Weights of a small GPT-style language model, trained from scratch on English Wikipedia.
Training: a variant of Muon for these matrices, 261M tokens, 4181 steps.
Each number is 500 + 50 x the weight over its row's rms, rounded and kept within 0 to 999. Layers, rows and columns count from 0. Numbers have three digits each. The size before them is the row's rms in percent of the matrix's.

# k: layer 5 attention key, 448x448, rms 0.0515, rows 343-383, columns 192-255
# q: layer 5 attention query, 448x448, rms 0.0497, rows 344-383, columns 192-255
# v: layer 5 attention value, 448x448, rms 0.0612, rows 320-325, columns 192-255
# o: layer 5 attention output (transposed), 448x448, rms 0.0549, rows 320-325, columns 192-255
k343 098:531427581502477515424465494469523530420530471456466492470452588426462592453529587473497532507484533558468353590513472568578437475526546505461516505458432473461477524449452472487431539543506565
q344 099:539518569541532526494447506443484499566534554492567535541497424495504497510543464497532427526439465476508433459491524505482415494466450481534472486420553478522506550475448559669454422526603522
k344 097:512449528528402501553473555580547592578460509498535504453582555455506482453543481474465440518488450499544444448501519448473427449541547509470601580449512521407496604355469444574499479528538584
q345 106:464453576564541549524507530464560550532491440443513468487547559499490518454553449561459467497545548489429432445487558510436524540438467488582447572505434483518461508577539533494472518482450509
k345 104:443432481399565518483434535504485545526485519558498524439502470439454455415563502517413569465467518446455512516487486426477462539443541422550523474490531470432486417586470542493542545516445432
q346 100:466540616483447523526492578415529552500450439429469406574408510416534386446560476544552555509615443492522558443603533464497539536608460407490511452483478555574521461498417500484558474460532461
k346 102:448507537506516513477535499649516502503547492504465497523516565607489458507478470513554619563480434502511557554553559501454445473549443470469484510475517535545515454478404386558450439507437500
q347 100:487414463463488424491507442445501496500530572486463523481418378497455476443499581460528516519458549565472567486496565564482515510500526593518522493477577516585523506474541489515445489470504453
k347 098:491405433548420432565532561417502529489390498603559484422478490499564492478554515561506472472445487436548592540617499426591473512477530589435394501425429529514490476461574470457571465517543479
q348 108:531491610487503541546468442525523531416569520492467483522535490537532485518488612468450425391530468571525542565554546488540470391517509495538519491479482396584452425491453494510533451494451504
k348 104:540593510479612457474465460505556543588457429472482526451494449413498457482551550537510454516453475553510505460397525521541534626464472458556526518656541517595450484472530497538558563464495606
q349 103:407479540539532503442379461520448498549421508424470454577488547508504457522514523543491467506561542484544463547621506651509471519589529405562410534477584410518539531547493463514425517511502393
k349 099:564472447417523530574436548541476539487522573509502527438535503472426440517492465453517519507509408485397421429406539546551514459424460566482423507455428469557444501572521511596527372470485536
q350 101:581501495509535469453502454585582550477369469560390501471444447484502413473496549477481487490420543386490461501535538535472540421465511422489426500563495480515447464500435557500509442509472509
k350 104:433412488507578425477560576503570597553526557540428422504480506416509407586542498574422448450483481477519559504525480530479489499451553516473526446431537540490497555517474460440493498467520605
q351 105:417493472502501527453485499492553520449465406515383513502453444477517597458454418416539558595540526513553450559555442555535461420434398551503451598520457479462485488565522441368483478522528523
k351 103:455465628492556499524401513497547503485514392580481492488528513467490556527545553601554473520408483453479549545521496563447481500385421531508544536479468569556492496461495401534533433531628456
q352 104:579570497563494460527418523397597489558494511498566482560515543454487439481552430451484411445473440398531461407443547523427504481537525460584536444483445505513524421455405488514526505477483515
k352 102:494584491483551522500513505534478493484470460502520513569506521500491521489494471521446533473552467516484470526475556468493482546460564559445446557550459495441553464507578522339509536555539552
q353 104:597480549516489499497511454489493547512405443520585507542522466484476461553521516514462496472442431483523552431490477554520540501528297413455489432534495504494545613507471548502485489481559555
k353 105:523523552488491395490411583563536502530543607537493508559440564646515508544508467505493615511526551461532521506535514580434425509548481477565563446404573418465498478463456510474449491493550436
q354 097:485545478504523430510545502491496429492528578495547588512421520556528510556373457442449524553456567571514439483551496526453504508421576540515488506603448492537495457519478482455524519537437523
k354 103:539578394514504440395462556530425487459463502561512462440428454388524454543442546530453462568491521463478476446561512425511477482442482500477475407617544372499571446584450491432438455496568566
q355 100:486458607574562466446490484446517569662598509553478506483549507517550450527531488430541474440487522521545543448453527410485359387468531475531554486469530534483520496554525508502529502502518520
k355 099:492448559500572492438428476568481556544389630450492437442486515479544464582457399478458508440527613484467476539456523563537421488570472540455573444422543483447511504573514486452525454571520480
q356 106:451484489605415458389544554555528541488541528437591516443521435425451437470573538472496529490438527504526453465505522500403459546477409511401475579440541485574560522584372508503581481416599489
k356 100:596465441509485471565520502459466450537449408460496421573558573457566407509487506418487517508498457477417378531566462504517506528460519497531487497573448513483566487516479556519537492564485483
q357 104:609459439568528461505476484538498584492558537453516504509539557536589518484612528526493633519518408527543556458453509512428453528418554493479441505421577547485562509507536443448444405461385586
k357 102:480568450480534527528476465449487532514553509497442411477535531545474493524474514503490529499507548540431461537486436487523453482481440505462486465500454365525458546562484455488477412491579505
q358 100:510366532599554371409454451518527506545502519494449467551555529481476444437492565471507513488477549474489560473534485562546552484498483492490487458492410504509584536473539515535577517494526474
k358 101:451455450430424545535435487637615510562497541471479505459463480509539488487527426494558505620534508620491437483509569392551530622484487475578445513495437526516452550523538412626585566504538613
q359 106:565537522386481479529617526564448452549471535425536572444462405501473431573514436477522393516446575501479431483512538609534597488515446485419506578489504547464471452437410557506538496459515548
k359 100:431575493539550471414515502458426509497589471553507553477514498512522406544572478460442452547563455499499603401482594448489518537554496479514586389417569558552492523507525397492379519491505476
q360 104:490441452473480490582540453457499568543438547543454527514489517536500585543485468475550505533528534551483496477479486447468542491507571474607518567491464527455583517460468478395489453455462474
k360 098:510495464521505486427524501512489345548533590565508499491438513443489404494482475587550526499508555512454455501539499515470380471564503492450447536461509528496376506469543509486472528410561515
q361 107:540411563403504463547542400513524598523460592517420432526405490435513518500484512511518435451553451529476536486478469548522428474567459490509522485531541597564427532506563504457515496396476526
k361 106:474511495415513478527494369526467474500420502469424468521548548523550529520459430497461512588465582401458441444496484521496535499512488458431479478574521459410492502462477457438492547445475492
q362 099:505478560441473493470503480639543551505411527556562482528461464471513481468542470540443567439436554503550498476429470500598540518481549379487506484504480532511440515504458557522438576559460572
k362 095:451465557469480415570543439510517504532470523396517613423594499489488470554578466476579512567563510591575424578508520386539597497483498449562573457542443514553492476592531491542546450570538466
q363 103:465472506530514477451536575459432483471511439440577385436541503477523439508593560484486553575490455539417440471480496450564548543524594506504509523603491514591432553428482512524614411430589501
k363 101:448563509497477465514447514583513430537536583548516494505475393459471581541525546520461473441463478457598465543530567527558452487489554503502542509541476539452545432501448468499413493489460500
q364 102:462460477561621473517580476422469470424440474472442558507525409448569460531425461542528529471458552542506569492528567480552598566467545476526576598511549465489488516501556474584463395453482438
k364 099:414437454429532483466550448468549607558514523489473507451499443458489529527564533499462432482496559490478458552476539516455501507465439500584485526386458377508560567462507593498467467514485549
q365 106:434538602528468582462496451555469497405560482466550530523542485519454475604551477452515506518546505505465506555549542436537542543571482400485496467527493504575407544480533542484491456577425574
k365 101:480507509454451523517628545484535523480471622517492464514484509600560463538507429445564524466561565389521555556504588564548512448527473457493486456559456533498488428441452499359503438532528527
q366 105:509436544419498505490403492438564537465432524494446560519459553480626553422475548471535410393451472538520456460430527543459533421489503544570529468529496483576418487592373539453402463455489471
k366 103:518439509514545467553491453540591513477493527464577482494521518507577530551445560488475475546547506462532443482448444424504568561507511562413491588538577424627539534519490493535504444407505457
q367 108:508412462585500447421558497496423504511496500563514470514515450525505512578529623491523480487528570520522571473509409427503465478475600460509531486419428539511439462495516569503477465511404506
k367 110:475534513446491518594469563573560495511477546540435564459451603457475457483497531544510531475473494454561348534464490445476541530475509457569544494452453542455456462560539470507384488366459568
q368 103:503477485521578403479510555427476511543432433523467487521440528552428512494511511469445456571479405550588513548519470455586565485495490475404444537419575579554545476561597522478481519521531621
k368 104:533494576523469458488399624528566546512462498427528413432475456456485450458535515445515479480480543449470432446459491516486499510424503533560524547599487556508464538469532466531481456477442486
q369 101:534506511434549612442523556481536493492542546607626503532558531474500461524531460419534521495470576524460544493502575464561535486456525528498472469456483467513493436414430522369474491416442470
k369 096:498480350466491475620511560532453610540543546444514489473512581524555490542566507558421462469592455542466548511468500506495497470486487556500531450504515565428543517644455549624489468510530562
q370 105:528484473536479518478559410404537523563488548624477414451488509572544514513470475538527479435469536468550494592500462520488511526506499549488502510392547378605510379479527542444595545509607551
k370 104:443497598549511573386480523521523535479552466412499398437487486457515459564485465513518453503480512513427420426504503465477545480488512588551480511456496471596520486508542477494549479560541548
q371 107:461532542462475499533513370516556513445523567431516569511510437488463491491427565581492550514541495547524477566533480475487462535489498472436602445524525468605521395490429486515435517669516391
k371 103:538544452478491500512489517530500573457461448541421498451470578576515458526514459538533560518577379549436567520543440505566461449528515504482595506524485539464534531495467469357473415512481488
q372 101:544397582504584401461494527518454515537500493512475546595476456492485519494552474495592476507541380543490467519500441467399445526569453509478498545534429522468476529543578467474468496495455531
k372 097:431567397491482500539475505548374601564435424620489492469495453558616589369520526517585558602501524495505499585497524484496488548569423614558475486526461555576516404668440553513484520530499481
q373 102:466500519529570489361513499477510533452507399471471540513429555449567530515509584529585493420544463499428477506504549480496532506471522555567472501470507497477442417506530538453546500502474615
k373 101:405405527501509430463533522402428563499509590479416516432496489564478549450529568511489473444488586572495530444475444453505520486479384520592431469495421568483546545440453485558597440507495519
q374 101:417490567531511515499508411499548542581547461420528517531599543536450555473603470483572518534518554537468453517638581468490495459457562586439548502465524518502489398528543499527443522448580427
k374 099:484485570461436650563570339501319478524566504561456592553466484496446509469444563466487479466532476466425447419469510514530450563552484483430487483510464420689533563565477513482465464518520512
q375 103:519546520474484529529559542570506467407519517498539526576505524629630570526476514411564432534396491535528555572397486515558515569504524411495419484601486487553567553536543413476557579514471511
k375 100:442472506381512535499478522463576484512473568485488616510523481527513549515447520477478560371598523474473445517526506504533487530492398497491500484434474573604524560564515573507498527564481484
q376 110:526544435552504438539551466524575435508453544551556496465455417449432476558589526563472443550414466472490445509516420524432458397537522502533549529529571425621470472529440479591383483490529504
k376 105:557573536459560486568461517507465466550485505461451458530460533587478519520591433452472534466488496426578485480555453529509535484485586544540413532504464526469540515469576483506489430529447487
q377 103:482460492537584515497526505535549518456516484479649579536447540560434531453516530442468424495459515480431451583554517505548634509507446455587508507559563535488522558506553558491472452503456486
k377 102:450464522514480558574494504456470537590513430538528622500461452485603448426521503480475466502521422551508483482431476509514509492520538526461485521482430481493492501477435555506444537502528524
q378 101:556461565529636433517529396505453436451440480471589393480629484499514508446407543539548492497569549439549567576536602520507449504502464492516490615496510599560559390430444557488437458546483573
k378 098:530469477533539498612431542529491524496502499504546413511396407463534482467427443504508466457543469568486462541415449496487486554498476541497472570571482461451562470622440514462472449572459590
q379 102:449454468498409391540497518504561551519494515418457492577508474487464455523544475517507521534489586557423467492506477477476502552545560559531516461514517495494575407514589500439423465568406495
k379 100:519556515478537544586540513424533454444474499463435509487445467545626541390487538453503424483452490497551444433546484508460532520445491471433519598535459563575501523530524500462533442445527515
q380 100:485556439532494604516417532542500555524577530431506506588574512508534411557537483475518496458525566585562486483521562528508487463536525456427532494511479508397564521488508615501441437475494512
k380 097:507491560470557527548537471470499520513355552518513554333554512448539569486386447550421564549539478455376511468574474467496514520502386410565532601486534487568551582515450459523516487529511515
q381 109:511513565458437492488552608488528465534552512571494529456547455513549527411498505468491520560528581411569552560488371482499498538515602603451419470523478625572505478503550575424389554518500523
k381 097:500495466480622534586524500544524455495496463502385495426509484484460502415497450467500543453463537566511475508490511416509508491606458442419473510505565499556540544477341504478469521526499574
q382 104:501449528479428463582553500484509502421506531423540531533544484489508599575479467451472444462505349477473589588528498573564558567448504511529494423475499545594524591386533504552483515521516485
k382 105:448497510459471567424554492575545437526493473389562533559461544610528461527524556560476555445504481508445529491486482500442590523430456499541550471524435572430415368526400506486426499570509506
q383 105:637467475531500506471542499485449485497508467484482549552433546487454588388580616410564493492464354551470547599551456514553468559548459474522504548447522406464550497531539478412461526401522528
k383 106:480509515525574493486539493489568502483461370542585517445450561547512540422616477557531532640468535545498544502507516513493574453441538464533403505583376543535445529383523545512460351483497417
v320 098:454499385507465482560609463513489370542574539554528450462446451503513583522453539513434439482555509565446598507557530536489467470447510469440437513524481494405548545523443416557461391561552562
o320 098:398527517490454497494482543464444561526492480509550525545492543503481530511559388456594515477520613494623464408489493448473540456607509486484520570445468539633556553523506528459518455511464507
v321 101:598499475416491568542471455528490525526568529525420517485529535474436608446567505516481447521492489520473449463556475566610555517515535466452469468489518492530484449487526463546512502438485530
o321 102:579494446491500492540587588485559570546566443514451469451496402454499434436544477475485520454491560507494437484439491541474530553481545509551573522585464614427433552509525557463511538505441500
v322 110:454522575473484604501422532529508575440533489487596495509465547460536483458490593517483550444471575548394496493499537562497427447518519386466488496464457522543500493495513507544603512508457571
o322 110:456504453494462504544570455462457463516483552561412518511528505416491561430502446544544519481617509485526557482538423469482495505434494496508459469500534504425537541521499466527484497559508501
v323 103:509490426528443426486443499481487577431552564599503631506455434505581478407487452463497536507474512500533473553503583504514367583562449481455462579479460532443520451592556519472598555495484495
o323 100:447543450507575529466512529473502470503569580428542471527541491555452555553542505469463540550433454523441590520557481497516537554506510505461459543514467569447449511506591414481547461567523504
v324 104:518422460506422552627528516526451574590494465516494549528551440500439555537531463494523476588538494516437534452514504524514513421472473516493507512534570529493489479642467566533458472518457427
o324 103:447476525481428506417465501504492546512511497489469483432477524523554560545481529516448537454501489590448558473493555544516508474427519498551548460519488460540508511537555576552502606402578521
v325 100:468553577538503553452472439491496517493542543525530399474521516509497505486438497526389557492467450498503582516445489543462461387399442514563494503602512400460538407516556507489581467447422486
o325 099:474512523602519504475476579372504498522515523538556488432511455464604506521505488492446478518513481471475489409533585510381446512514570489522467400436525546460425573440468415486487524626510513